Weights of a small transformer language model.
Size: width 128, vocabulary 731, 2.85M parameters.
Architecture: no biases in attention or MLP, untied embeddings.
Training: a variant of SOAP for these matrices, 183M tokens, 2793 steps.
Each number is 200 + 40 x the weight over its row's rms, rounded and kept within 0 to 999. Layers, rows and columns count from 0. The size before them is the row's rms in percent of the matrix's.

# gate: layer 6 MLP gate, 512x128, rms 0.179, rows 153-219, columns 0-31
# up: layer 6 MLP up, 512x128, rms 0.172, rows 153-219, columns 0-31
# down: layer 6 MLP down (transposed), 512x128, rms 0.152, rows 153-218, columns 0-31
gate153,103,266,259,247,179,196,169,284,196,258,238,292,215,167,167,184,149,173,217,133,214,196,181,235,196,175,250,228,174,223,232,239,114
up153,102,221,202,215,159,291,215,120,177,206,198,225,210,238,152,192,197,261,117,245,216,288,257,227,156,219,225,198,223,183,149,286,251
down153,098,274,212,201,181,277,239,249,143,206,230,198,227,224,169,181,202,228,222,222,249,237,259,225,191,199,271,169,195,160,207,200,188
gate154,104,227,299,170,230,242,218,219,269,171,160,283,228,195,226,142,169,226,167,156,223,225,172,257,155,212,182,156,136,221,205,223,198
up154,101,145,126,175,150,313,230,253,244,206,220,210,188,212,223,188,190,199,193,151,159,214,183,194,221,245,184,178,288,217,200,188,179
down154,105,206,241,188,208,233,151,102,166,173,175,245,184,173,316,189,212,230,284,122,273,228,210,171,197,208,179,128,140,285,189,271,213
gate155,104,200,162,163,189,236,196,184,185,242,150,200,219,185,168,191,218,238,222,139,259,275,211,206,219,152,155,200,290,199,199,198,194
up155,105,121,244,159,159,176,120,118,167,164,166,255,133,169,192,122,219,209,169,220,187,233,149,290,169,199,157,177,218,112,211,203,252
down155,103,240,233,145,176,165,241,192,275,145,202,269,222,247,142,207,195,213,104,165,137,212,307,140,174,190,183,180,209,212,188,195,178
gate156,104,270,222,152,227,231,223,191,173,217,238,199,178,181,179,183,169,164,240,225,170,171,139,198,236,200,275,123,148,129,164,198,163
up156,102,215,230,211,200,202,219,173,213,158,186,180,203,254,252,192,233,237,177,147,153,276,232,220,197,174,159,167,235,131,222,259,186
down156,101,242,143,215,198,248,186,260,196,162,177,186,239,167,213,235,238,225,158,208,277,204,239,277,186,253,211,221,212,185,235,211,224
gate157,101,114,207,186,182,224,274,231,200,151,192,240,155,232,245,210,201,187,180,219,174,195,100,165,184,221,212,233,183,138,118,183,203
up157,106,223,172,122,116,203,219,222,175,155,183,155,259,192,219,241,231,240,204,192,187,193,150,301,214,209,188,236,211,213,240,153,194
down157,102,245,229,262,157,205,156,178,173,222,216,180,253,169,154,265,241,223,214,218,88,214,255,184,264,135,193,142,159,168,145,204,222
gate158,099,150,163,142,170,122,257,197,131,231,237,232,153,241,220,234,178,275,185,205,207,164,189,219,207,235,217,215,245,168,218,177,158
up158,097,242,212,209,165,200,195,193,273,214,183,267,156,143,143,208,213,223,149,144,182,212,155,311,251,218,190,78,196,224,196,176,188
down158,099,211,170,262,161,211,133,153,133,273,203,190,297,256,122,225,205,154,172,251,253,147,178,221,298,236,220,215,194,215,159,209,186
gate159,096,231,253,208,216,135,205,153,263,146,189,202,186,156,172,153,168,183,207,268,234,167,193,267,194,186,209,240,193,182,248,139,185
up159,097,240,136,151,171,189,208,202,212,201,242,159,228,181,244,207,134,155,197,212,167,171,262,157,171,252,186,139,164,204,138,167,245
down159,095,191,187,190,161,201,259,192,152,290,162,167,179,228,161,221,204,212,148,186,210,229,206,176,144,218,221,252,155,195,199,207,188
gate160,098,202,218,228,223,193,160,187,229,247,205,205,168,210,197,156,192,191,242,276,115,250,215,262,246,125,277,177,153,203,260,236,200
up160,104,235,245,188,212,288,163,175,260,216,204,173,260,282,193,186,177,250,145,208,136,190,179,242,206,222,223,185,262,195,169,199,294
down160,097,204,177,215,166,144,148,243,166,179,186,236,168,212,220,257,234,207,186,224,167,230,199,200,129,188,212,245,217,166,228,183,202
gate161,097,283,136,267,192,173,152,173,223,152,93,173,185,220,242,164,196,234,161,159,147,212,202,188,201,157,169,170,212,187,280,205,174
up161,099,170,169,141,179,219,159,197,204,183,293,194,160,211,112,139,196,177,198,216,212,139,132,213,192,174,212,142,207,257,176,153,198
down161,098,200,202,196,210,171,162,215,267,247,242,221,214,152,225,169,150,201,240,228,205,202,215,222,254,151,162,167,184,224,184,286,151
gate162,092,208,170,184,224,184,204,182,220,231,196,208,174,230,173,190,172,258,146,153,217,144,186,219,291,193,157,128,160,204,146,246,152
up162,098,192,208,195,150,229,166,157,217,246,262,212,155,106,233,163,219,167,206,177,222,258,222,269,168,196,119,235,223,219,174,208,196
down162,100,206,138,159,261,199,229,285,189,267,195,171,251,261,209,176,120,233,175,208,227,139,229,160,199,118,219,218,193,193,193,210,165
gate163,092,220,174,185,203,172,186,240,230,335,225,230,224,298,189,124,221,213,185,179,229,194,252,161,171,230,204,231,180,169,192,171,180
up163,096,237,204,187,146,206,73,101,153,203,200,258,224,270,153,172,205,178,229,249,170,144,216,149,205,184,204,172,162,225,257,163,188
down163,102,180,188,137,192,206,225,230,229,214,183,182,195,255,193,185,192,188,261,232,162,228,149,146,126,154,217,136,231,198,221,159,128
gate164,104,184,224,177,239,194,246,211,202,142,174,200,259,174,254,235,162,253,230,199,185,179,187,216,231,204,149,243,186,151,212,233,150
up164,099,180,207,188,283,202,232,258,152,231,204,171,199,104,169,181,214,203,247,152,198,144,149,218,182,211,277,218,250,203,240,239,207
down164,104,226,170,251,165,170,232,240,183,249,218,224,168,280,211,205,186,245,205,273,166,162,148,233,178,267,162,244,169,210,216,223,138
gate165,101,240,106,189,217,192,236,166,192,200,272,200,269,109,199,180,198,181,182,163,193,193,215,187,263,231,243,255,183,154,198,206,185
up165,101,165,226,281,233,180,173,174,284,217,226,265,225,198,144,229,171,239,239,173,274,269,221,252,198,246,216,254,212,243,148,160,118
down165,101,261,194,206,255,140,243,246,211,222,179,158,159,159,245,239,194,259,178,236,204,198,253,236,196,226,211,207,171,218,254,176,205
gate166,101,202,200,174,252,208,138,189,171,221,227,238,240,193,179,217,221,214,177,259,256,160,174,192,173,226,162,194,212,170,229,194,222
up166,100,162,229,231,143,187,132,181,182,249,209,238,217,233,240,222,231,135,193,226,230,186,213,230,268,211,178,251,182,223,180,168,193
down166,100,240,173,212,192,162,214,274,238,175,269,251,140,169,188,188,198,219,178,202,179,243,183,216,197,126,208,242,154,178,163,135,187
gate167,101,128,192,240,258,241,209,159,188,131,242,179,166,190,128,212,246,202,145,179,259,225,218,208,240,222,170,200,273,170,178,171,200
up167,097,184,238,235,119,162,178,156,144,220,197,177,217,233,203,301,122,236,258,180,157,180,217,234,255,189,211,171,193,182,128,192,194
down167,101,252,213,238,125,200,254,205,211,182,204,151,234,216,238,206,288,171,221,163,156,193,162,146,154,209,207,186,180,241,222,239,206
gate168,099,225,218,208,212,141,242,151,194,235,235,262,200,243,163,143,223,217,133,212,214,179,213,119,197,208,212,247,223,236,242,198,238
up168,103,229,172,164,229,161,166,189,172,119,226,213,216,264,167,221,179,125,233,219,155,169,210,277,189,208,177,199,193,177,182,226,222
down168,109,163,200,179,281,225,284,197,160,161,162,211,219,165,203,206,218,192,166,184,220,169,150,226,212,158,302,239,165,137,137,188,199
gate169,104,214,257,150,141,165,150,266,135,199,237,241,205,229,229,211,182,167,176,232,187,243,211,153,227,163,142,126,197,156,211,230,154
up169,101,124,145,228,214,221,174,129,173,191,209,188,205,179,151,177,222,223,199,147,133,200,268,184,219,206,192,158,165,200,174,225,182
down169,107,212,144,276,186,232,255,175,243,210,146,207,232,209,215,221,212,201,145,169,176,143,163,211,222,235,201,167,191,187,210,257,258
gate170,102,141,209,229,231,172,216,217,159,215,128,235,205,224,177,140,145,197,171,197,117,195,253,240,192,165,205,216,260,279,165,234,202
up170,102,162,166,173,127,217,229,162,136,200,218,171,189,192,242,218,154,283,215,177,114,219,198,157,221,133,163,237,194,237,195,207,193
down170,100,204,160,149,184,234,287,203,264,212,202,235,241,191,214,193,171,213,238,190,159,111,239,240,168,207,176,188,182,261,213,200,242
gate171,099,213,112,130,287,224,186,150,174,184,206,190,218,217,231,179,249,199,105,230,193,277,250,116,217,194,190,172,240,220,185,155,225
up171,093,129,208,193,83,170,223,217,210,118,153,218,153,272,215,175,115,256,242,240,210,212,286,230,148,251,300,186,237,180,293,200,160
down171,095,223,165,225,235,169,194,227,213,165,178,174,239,259,145,237,251,233,180,236,99,119,201,156,112,197,144,206,268,146,224,195,231
gate172,107,235,199,161,202,230,164,228,189,181,162,207,155,237,236,254,238,217,201,144,177,244,265,186,258,194,136,170,151,177,206,204,197
up172,100,281,195,269,201,163,182,225,234,221,177,197,182,172,177,167,237,173,180,235,170,247,226,178,208,159,168,165,235,138,203,126,262
down172,102,231,164,183,226,155,189,257,182,228,276,146,165,205,235,209,112,253,140,255,259,244,144,243,140,195,198,257,184,182,266,190,206
gate173,101,161,238,137,179,128,183,233,122,156,198,160,241,95,176,192,209,221,171,199,196,214,250,221,242,250,195,239,220,218,208,249,178
up173,094,187,125,225,180,168,167,204,169,204,153,141,211,135,130,154,208,221,193,176,178,299,191,208,213,192,190,135,177,189,202,146,181
down173,100,196,226,197,178,195,127,288,215,132,199,189,216,216,236,201,133,183,169,130,184,233,179,205,201,191,212,318,235,266,198,137,213
gate174,091,253,248,171,197,173,243,193,189,160,219,160,160,160,239,151,178,264,150,151,211,234,218,196,225,203,181,163,179,211,199,211,198
up174,092,195,235,171,243,223,196,173,170,209,262,240,251,204,166,250,268,148,199,205,237,222,190,68,212,204,185,143,201,169,200,256,221
down174,095,181,184,167,160,187,182,223,194,190,288,182,205,180,277,213,230,186,148,169,254,188,168,149,271,200,245,181,206,183,208,247,181
gate175,110,220,210,195,227,230,205,196,253,247,191,196,230,290,252,253,204,168,195,197,182,191,165,133,205,176,201,219,183,236,269,307,143
up175,102,209,171,201,221,172,220,189,239,237,259,250,280,209,203,203,183,184,239,137,181,170,214,140,199,208,267,191,184,171,297,153,164
down175,095,166,280,261,210,192,178,201,221,247,297,235,204,175,246,170,190,188,189,156,175,229,153,234,251,117,227,228,285,124,244,181,178
gate176,097,156,202,209,258,231,133,207,153,246,160,301,221,170,236,215,169,189,197,228,126,213,198,223,254,183,240,176,229,227,146,166,198
up176,099,184,216,238,261,194,172,165,142,157,199,229,230,227,185,213,186,146,218,177,232,201,210,220,167,217,217,130,233,234,186,199,205
down176,097,250,191,275,101,225,236,241,112,220,200,301,190,254,255,174,229,217,189,213,132,196,221,181,168,237,195,182,165,174,243,181,196
gate177,113,144,232,192,250,250,147,115,186,131,179,175,256,273,248,101,156,256,187,155,287,214,248,229,211,205,226,210,230,165,131,233,219
up177,108,233,216,177,185,204,184,197,187,187,129,243,149,258,159,240,213,218,231,224,172,227,166,117,208,170,194,232,194,161,195,140,162
down177,107,166,227,195,202,254,158,175,234,186,157,154,199,159,214,233,226,176,236,209,114,222,185,164,143,223,176,190,192,218,180,226,274
gate178,103,162,107,210,223,184,105,205,205,156,226,163,160,170,230,213,204,226,211,174,222,148,252,223,226,203,187,234,316,200,229,167,133
up178,112,201,114,183,211,220,163,130,198,200,207,218,126,265,144,276,217,119,205,191,264,220,173,277,238,214,181,167,239,126,201,177,225
down178,109,197,159,207,219,215,255,218,186,217,279,201,158,282,232,139,231,247,202,157,223,136,207,288,155,146,191,180,187,184,236,159,238
gate179,095,242,189,195,209,184,153,213,142,236,235,143,202,203,134,277,152,249,189,225,226,203,224,201,254,175,124,154,103,195,185,188,160
up179,108,169,194,209,188,133,235,222,201,246,140,244,208,186,185,167,205,191,221,214,151,293,144,186,248,181,165,202,213,230,209,188,172
down179,104,137,170,273,179,250,109,249,188,232,221,146,248,198,220,241,198,198,187,165,210,184,232,199,266,196,206,226,191,180,222,200,241
gate180,101,198,188,148,174,194,197,291,168,162,237,281,230,194,210,132,224,229,223,171,189,207,141,210,231,243,148,214,217,226,268,211,221
up180,091,168,281,171,201,184,214,193,208,243,169,299,167,176,297,223,159,206,233,200,212,198,204,240,169,227,249,195,180,235,216,196,176
down180,095,148,247,268,147,244,261,202,184,205,175,228,177,205,162,207,204,246,166,138,220,187,225,279,189,181,245,165,164,177,225,265,239
gate181,106,240,131,247,155,193,261,227,224,182,184,236,173,200,211,193,177,231,224,147,240,211,173,197,249,224,205,152,261,237,255,251,152
up181,100,227,241,228,248,213,168,166,172,135,168,205,211,274,230,213,126,205,158,224,220,243,229,279,160,216,163,177,274,278,233,126,246
down181,104,200,240,106,168,275,201,182,163,224,231,167,149,232,189,219,142,163,212,220,145,276,220,233,252,152,205,175,224,227,226,137,221
gate182,089,135,213,168,288,153,274,164,267,171,251,193,238,259,273,224,231,210,207,232,163,268,196,224,186,237,107,257,197,172,291,200,151
up182,102,244,160,219,129,146,185,211,186,126,207,105,162,171,185,227,217,226,194,261,192,219,178,190,188,258,190,268,205,210,179,215,164
down182,095,186,205,258,174,124,168,157,185,166,184,302,160,204,107,185,202,228,218,227,132,198,242,178,162,159,206,223,166,189,160,172,265
gate183,098,263,155,189,164,209,287,227,160,152,167,207,237,218,207,216,181,184,101,248,171,246,200,208,213,191,249,273,191,198,216,257,216
up183,100,152,128,207,231,176,238,230,273,211,159,261,208,225,168,130,135,231,204,248,256,245,167,251,119,150,188,219,197,158,204,131,191
down183,100,174,77,218,155,224,169,294,263,257,233,263,258,179,216,155,205,228,187,141,212,234,220,193,321,221,259,194,167,250,182,189,164
gate184,093,176,223,216,159,130,192,90,193,180,199,182,151,210,256,187,147,197,176,164,222,158,208,210,228,155,204,224,174,212,172,172,156
up184,095,193,163,137,160,187,234,238,143,207,174,143,229,218,256,205,239,226,208,254,224,88,210,198,230,201,160,156,240,191,211,196,182
down184,101,139,179,233,176,241,172,182,215,189,259,137,220,192,198,227,129,171,168,224,175,229,211,196,215,188,180,230,153,158,116,217,207
gate185,100,125,133,142,243,193,166,175,142,262,171,194,203,126,225,192,252,175,236,113,196,190,176,157,217,220,172,191,209,213,204,218,204
up185,102,170,201,199,202,152,241,95,220,276,202,260,211,230,246,181,199,233,171,191,234,161,224,161,212,223,198,151,257,161,150,189,206
down185,102,220,262,196,172,239,146,175,229,211,266,265,175,181,242,169,131,182,210,116,177,186,79,245,230,248,166,194,196,210,117,206,139
gate186,095,215,307,177,151,213,133,147,214,209,238,229,192,186,229,250,201,237,169,213,146,210,190,161,206,250,196,193,189,221,147,225,273
up186,098,155,207,212,211,161,223,253,201,205,145,195,261,157,178,226,193,164,233,175,173,161,180,261,162,250,254,217,178,222,82,166,219
down186,104,251,149,245,151,257,194,152,230,227,206,308,200,189,170,197,224,188,238,233,238,156,233,216,281,170,185,152,250,222,194,182,235
gate187,095,218,233,183,241,166,183,197,223,193,139,167,273,153,222,216,182,240,228,194,203,184,155,152,201,214,95,152,199,217,212,159,250
up187,093,241,173,182,209,182,249,187,251,237,140,176,180,195,117,203,250,195,157,165,181,208,214,175,150,199,182,189,152,179,263,213,218
down187,096,205,224,187,200,208,223,188,225,168,170,200,200,147,139,192,250,209,241,220,199,210,236,197,187,239,197,241,211,225,206,176,221
gate188,105,210,197,123,236,263,168,184,226,187,195,211,180,201,200,303,321,174,216,196,155,214,224,236,193,163,168,190,248,170,250,246,174
up188,103,224,206,245,169,257,200,268,192,289,191,244,223,114,210,216,255,180,164,196,224,157,237,205,154,213,228,185,174,215,254,278,187
down188,101,189,263,204,177,199,265,183,257,175,126,176,90,174,197,137,227,177,241,191,213,235,184,124,250,229,203,184,219,150,176,239,166
gate189,098,183,157,141,270,138,212,185,251,196,155,148,203,177,193,160,165,204,245,124,214,189,204,191,190,185,235,198,143,177,210,268,183
up189,099,185,212,161,210,209,154,270,178,154,216,151,189,209,171,225,160,162,174,241,181,207,215,192,169,264,185,176,143,166,210,231,168
down189,096,221,171,237,257,175,222,222,165,206,223,220,220,257,133,234,203,258,104,220,160,203,240,231,213,225,246,202,167,191,240,171,194
gate190,096,285,275,156,245,274,199,204,192,224,128,194,242,193,182,188,250,180,254,195,192,173,241,143,138,254,173,227,234,224,196,184,275
up190,098,222,163,199,202,188,203,298,183,213,216,191,195,184,264,206,221,167,182,218,199,243,258,214,204,160,199,246,103,121,233,264,197
down190,094,261,215,221,116,185,189,203,115,295,156,227,221,277,166,243,171,200,190,169,186,201,192,260,174,184,226,183,186,203,250,214,214
gate191,089,191,211,198,229,225,202,200,212,221,148,238,98,289,234,256,116,203,148,206,132,214,178,204,214,245,244,151,234,124,264,227,208
up191,100,166,123,150,183,229,196,174,167,212,225,181,226,192,148,157,148,230,216,196,234,221,303,222,204,216,242,185,201,149,223,252,247
down191,099,175,272,256,248,220,261,305,151,239,167,149,210,230,209,208,110,175,201,208,191,118,193,210,162,132,214,242,147,218,199,197,147
gate192,102,182,223,225,232,227,190,189,154,268,273,204,217,178,181,235,264,196,187,227,243,231,207,108,169,250,174,237,258,261,138,210,220
up192,099,232,285,206,166,176,212,178,190,204,158,234,154,235,160,198,153,169,203,167,136,214,142,151,195,165,272,210,208,185,167,210,203
down192,101,253,336,136,197,256,220,261,192,204,138,208,186,200,184,212,237,249,199,232,173,152,207,209,182,193,266,173,274,195,262,131,209
gate193,104,264,156,216,246,196,145,193,225,219,122,164,237,223,167,170,192,194,261,193,199,218,235,176,268,233,191,220,217,134,208,257,231
up193,098,290,179,186,253,223,211,191,180,193,120,203,284,265,151,203,177,237,212,189,204,213,180,200,237,210,182,223,230,163,282,262,235
down193,102,120,243,164,215,196,205,254,108,224,198,159,133,136,190,183,188,176,192,279,159,165,239,241,215,290,172,223,247,249,201,191,169
gate194,104,220,229,134,169,171,200,262,209,128,221,251,177,164,206,232,181,233,239,159,158,295,259,228,179,253,154,250,178,171,168,236,146
up194,109,277,198,183,267,128,147,193,231,244,168,260,152,256,184,222,177,152,259,188,125,221,213,232,182,204,129,186,97,117,169,219,253
down194,105,204,228,135,218,133,235,144,147,153,229,189,167,212,221,189,178,214,196,257,196,151,248,193,226,194,170,185,233,162,202,193,127
gate195,097,255,226,197,234,183,209,173,203,225,193,187,156,216,157,192,212,147,168,171,170,209,236,174,223,188,214,175,207,211,201,209,172
up195,090,204,199,172,169,245,249,207,216,185,225,181,165,247,188,192,160,110,186,182,242,217,140,178,231,164,189,160,219,190,170,258,232
down195,094,138,132,181,230,214,198,182,202,195,185,306,173,166,168,189,207,136,168,223,185,204,188,237,233,284,179,136,256,176,213,215,123
gate196,101,216,245,259,263,173,184,144,238,275,201,222,251,248,197,175,203,203,172,122,164,223,220,191,235,160,269,152,166,121,152,241,171
up196,098,181,213,274,208,223,171,200,191,184,209,206,204,224,176,176,170,174,111,199,230,247,157,119,173,246,291,185,201,192,192,254,228
down196,097,129,245,165,257,277,221,290,172,184,254,234,178,179,178,197,186,192,220,209,187,230,217,223,172,140,177,244,290,175,171,210,177
gate197,096,236,201,142,183,263,252,196,212,107,235,215,170,161,168,257,190,164,201,169,222,190,208,74,176,173,145,227,200,205,180,196,159
up197,100,201,154,217,183,217,142,223,217,174,256,172,215,236,267,186,167,181,202,297,150,252,211,178,271,188,225,197,235,151,240,169,166
down197,100,186,200,250,173,179,228,239,130,280,248,213,172,235,200,222,172,149,199,144,164,226,147,193,186,150,189,183,129,167,262,140,261
gate198,107,250,228,170,197,115,286,238,188,240,199,223,136,209,287,166,231,225,216,175,172,238,167,150,242,180,189,247,218,198,150,132,145
up198,105,148,205,154,210,232,221,213,257,171,281,221,161,226,139,196,184,177,258,160,242,180,223,179,216,265,165,240,204,240,198,188,175
down198,103,180,222,137,193,164,174,181,227,205,172,211,200,201,212,234,234,190,143,217,183,196,231,259,251,186,173,192,259,243,155,130,174
gate199,092,210,204,181,229,215,252,220,167,250,159,259,221,147,200,253,173,208,178,177,163,183,200,176,202,192,205,209,144,159,172,144,116
up199,096,183,201,213,174,158,241,187,141,205,216,125,204,245,176,195,214,195,255,131,213,132,163,201,173,153,203,213,204,207,169,154,174
down199,101,228,192,185,174,229,201,210,228,126,215,159,196,243,219,203,237,186,139,201,169,212,172,138,281,245,169,104,184,203,172,191,215
gate200,101,271,183,130,266,200,111,182,194,222,188,221,174,224,220,161,191,224,179,142,218,219,163,199,254,190,128,256,188,165,221,287,141
up200,097,284,216,243,211,242,155,145,184,219,228,197,175,243,119,141,193,295,188,189,148,197,191,214,187,155,193,219,262,231,201,183,188
down200,102,213,121,192,199,286,156,136,237,127,222,123,248,239,237,232,149,193,248,203,230,230,189,150,200,227,187,239,177,180,227,209,215
gate201,097,239,214,248,210,321,159,156,164,241,277,236,340,125,187,186,247,171,170,282,172,155,224,237,236,151,179,204,232,246,184,153,181
up201,105,193,171,184,192,182,146,241,221,134,225,145,181,249,172,199,127,173,161,176,205,218,214,163,232,168,179,275,179,148,182,211,231
down201,106,244,111,192,156,198,208,188,162,234,243,251,183,239,175,196,225,151,208,161,186,250,113,233,173,227,274,206,230,188,260,179,238
gate202,101,267,177,260,179,259,194,188,216,250,175,229,156,212,137,172,164,235,151,173,167,153,204,181,165,195,165,196,246,168,166,226,188
up202,094,143,134,177,217,231,273,197,212,178,243,184,171,126,162,233,189,226,194,209,322,246,185,239,230,215,211,269,157,241,168,166,240
down202,103,151,143,204,200,169,237,157,233,135,203,192,226,234,308,203,172,175,173,343,229,181,220,161,212,176,118,217,199,153,215,171,182
gate203,099,220,201,148,185,230,238,173,247,156,293,195,235,245,155,166,171,124,212,179,160,190,188,160,219,209,306,182,166,246,203,168,137
up203,097,146,152,201,206,145,127,160,277,153,203,230,177,172,207,170,164,240,176,189,133,181,226,227,195,200,164,219,225,165,225,205,156
down203,103,179,161,261,184,114,198,135,212,179,230,202,232,218,233,290,112,130,114,240,148,196,250,137,191,228,218,218,204,174,199,207,220
gate204,100,175,235,183,194,172,210,155,115,225,242,257,213,143,212,138,242,171,218,147,209,234,183,189,167,170,155,239,221,234,173,245,220
up204,101,160,228,268,202,234,100,171,195,259,202,251,107,179,198,178,211,189,155,299,149,217,310,192,199,261,287,160,188,266,194,254,190
down204,100,198,162,256,242,165,193,213,230,202,204,201,253,249,271,118,148,195,224,196,173,192,155,261,216,203,181,134,224,225,250,236,136
gate205,098,247,105,165,183,249,238,213,172,127,188,222,164,160,214,209,230,204,145,206,210,172,181,251,212,248,214,145,157,240,177,240,174
up205,100,214,120,207,207,210,257,159,191,154,153,172,179,169,200,218,175,195,203,197,217,241,141,241,223,198,115,236,183,271,258,191,181
down205,103,146,218,291,228,188,193,181,200,196,211,226,204,282,128,219,196,227,211,250,144,176,249,243,215,147,278,225,247,190,152,179,217
gate206,104,146,198,233,233,146,191,170,196,230,246,147,181,216,216,210,253,154,179,165,239,217,174,229,215,207,136,149,194,312,272,157,143
up206,100,179,193,187,240,216,240,87,236,158,202,212,290,220,223,201,195,137,273,183,96,262,210,222,239,240,187,118,201,166,221,174,214
down206,102,180,204,161,191,196,148,228,184,244,223,127,206,235,164,286,214,202,132,94,179,168,227,212,133,181,157,162,125,144,255,215,193
gate207,101,201,236,212,235,287,233,214,201,188,268,212,288,202,206,147,179,196,95,161,278,220,184,262,156,175,224,227,273,225,189,152,183
up207,101,154,129,203,155,172,160,226,155,107,185,114,175,174,279,198,274,256,245,178,231,240,218,187,177,212,185,221,197,144,208,180,167
down207,102,197,237,148,204,152,216,261,184,220,137,256,211,208,251,178,213,182,261,267,200,148,134,187,224,213,143,170,156,256,236,149,261
gate208,093,206,158,261,210,233,137,214,147,176,275,245,292,183,210,144,186,247,179,237,113,201,205,180,184,113,229,190,259,214,209,197,223
up208,097,173,168,172,194,154,188,267,192,219,226,184,161,167,235,235,292,187,215,175,248,222,251,215,285,211,209,182,273,218,107,207,241
down208,103,193,151,203,206,223,213,170,146,135,246,116,206,133,133,221,258,296,235,186,207,281,196,146,167,165,181,244,208,194,174,185,206
gate209,109,268,221,139,199,196,166,115,152,183,217,240,249,154,165,156,157,186,193,208,138,252,204,214,311,213,84,242,237,150,236,176,249
up209,103,197,118,241,214,253,161,188,182,181,249,275,134,130,166,97,186,157,212,231,207,178,190,168,213,165,187,157,200,242,196,249,179
down209,103,176,208,228,209,294,195,170,209,236,214,224,297,155,144,214,201,207,171,223,164,232,242,148,176,125,178,249,167,180,239,155,261
gate210,096,174,227,209,256,143,201,225,241,193,258,162,206,246,268,286,174,257,184,208,152,195,172,249,238,265,199,161,183,200,227,267,150
up210,099,211,141,136,188,164,167,179,199,164,234,164,218,185,194,227,143,199,191,264,218,194,198,199,227,207,157,252,136,168,196,158,189
down210,099,285,179,247,216,229,201,187,175,131,234,222,63,217,252,230,246,109,206,189,226,167,233,250,225,257,202,191,193,210,163,242,208
gate211,102,201,229,207,180,165,247,200,209,146,197,214,205,236,173,132,192,163,176,65,188,129,185,234,241,261,138,201,231,201,245,189,188
up211,096,238,233,186,189,197,252,227,145,111,149,259,182,186,246,194,134,241,195,188,196,245,206,184,176,296,163,234,208,148,157,221,227
down211,098,218,190,163,221,176,187,304,151,209,214,190,201,167,239,191,181,254,270,198,234,225,209,193,276,218,199,239,224,213,177,183,181
gate212,118,174,184,164,269,125,248,148,222,174,160,258,159,206,287,169,219,251,97,150,228,163,180,127,256,223,181,193,212,142,139,234,170
up212,107,190,215,124,167,179,221,216,234,253,106,222,236,287,180,210,231,215,197,192,181,218,185,201,134,275,150,163,170,151,201,165,246
down212,106,252,114,312,231,185,210,195,206,186,125,206,214,179,221,188,244,158,241,204,265,179,204,239,136,161,209,207,201,180,126,222,130
gate213,098,144,199,159,248,264,130,193,202,163,190,212,171,208,273,175,218,133,209,221,154,168,209,256,200,158,145,170,186,232,251,143,149
up213,106,254,238,240,214,257,200,254,217,213,292,147,204,244,195,145,195,220,206,288,224,142,189,237,187,182,176,183,189,203,218,249,211
down213,104,207,174,205,107,211,222,267,212,152,179,184,197,142,179,171,188,194,156,128,232,176,164,96,179,200,224,197,215,190,139,210,249
gate214,107,171,237,227,146,171,123,291,207,203,197,184,219,167,173,226,229,157,207,211,210,169,214,194,213,198,195,205,141,139,300,153,154
up214,105,221,173,168,197,174,207,185,251,189,205,253,246,273,146,237,195,212,149,177,178,229,243,153,173,202,203,160,252,154,239,205,191
down214,104,181,173,233,187,181,166,193,224,168,216,171,177,212,230,149,295,129,179,165,232,240,155,152,243,194,184,236,188,256,232,210,193
gate215,098,219,172,236,224,256,202,169,168,181,185,208,272,251,204,181,220,117,176,249,205,176,227,222,145,166,151,156,210,257,221,154,186
up215,099,168,222,234,216,152,178,174,158,213,235,234,148,191,188,198,206,135,160,224,159,177,205,182,189,191,231,172,211,137,187,275,217
down215,102,181,179,218,183,166,235,247,272,268,115,190,234,170,177,210,184,226,333,237,208,192,205,189,153,193,216,164,235,173,226,229,249
gate216,101,216,230,250,142,222,283,180,220,270,147,179,233,281,116,205,208,237,175,174,245,208,119,206,242,143,184,231,151,189,170,136,155
up216,099,271,164,180,166,273,188,277,242,195,151,187,240,217,210,163,185,240,200,211,179,136,210,209,220,158,180,242,186,175,260,245,201
down216,097,258,216,193,221,271,154,211,120,158,236,161,208,167,112,228,173,205,234,214,189,237,229,134,192,160,187,175,222,237,214,228,158
gate217,095,256,223,217,213,198,170,168,246,186,304,121,258,247,189,172,192,139,202,183,126,206,217,111,203,227,154,188,209,198,172,192,168
up217,095,174,191,148,213,194,114,127,264,132,204,238,186,235,220,263,166,195,210,262,188,192,232,253,184,252,188,226,210,174,267,210,237
down217,095,196,241,194,177,209,177,227,255,257,218,196,259,194,207,223,140,228,189,247,219,108,277,200,276,129,240,199,238,172,213,172,189
gate218,095,261,217,204,165,275,211,320,147,186,168,229,158,216,197,169,190,195,173,175,177,109,215,201,203,235,225,170,271,213,198,203,188
up218,095,101,166,158,163,203,195,249,224,133,196,219,171,230,223,231,173,139,192,157,223,237,251,104,152,271,274,242,227,147,130,188,127
down218,094,224,159,216,283,259,163,223,146,205,149,157,249,186,192,181,182,216,229,264,179,245,195,193,256,181,145,252,130,134,191,292,210
gate219,101,196,222,143,190,137,157,212,184,203,187,155,185,159,188,186,227,247,141,267,206,251,193,176,215,195,216,291,272,182,259,181,260
up219,096,127,179,185,150,172,186,193,180,198,227,227,172,252,245,255,194,248,273,183,208,160,158,234,167,228,244,144,234,169,185,247,165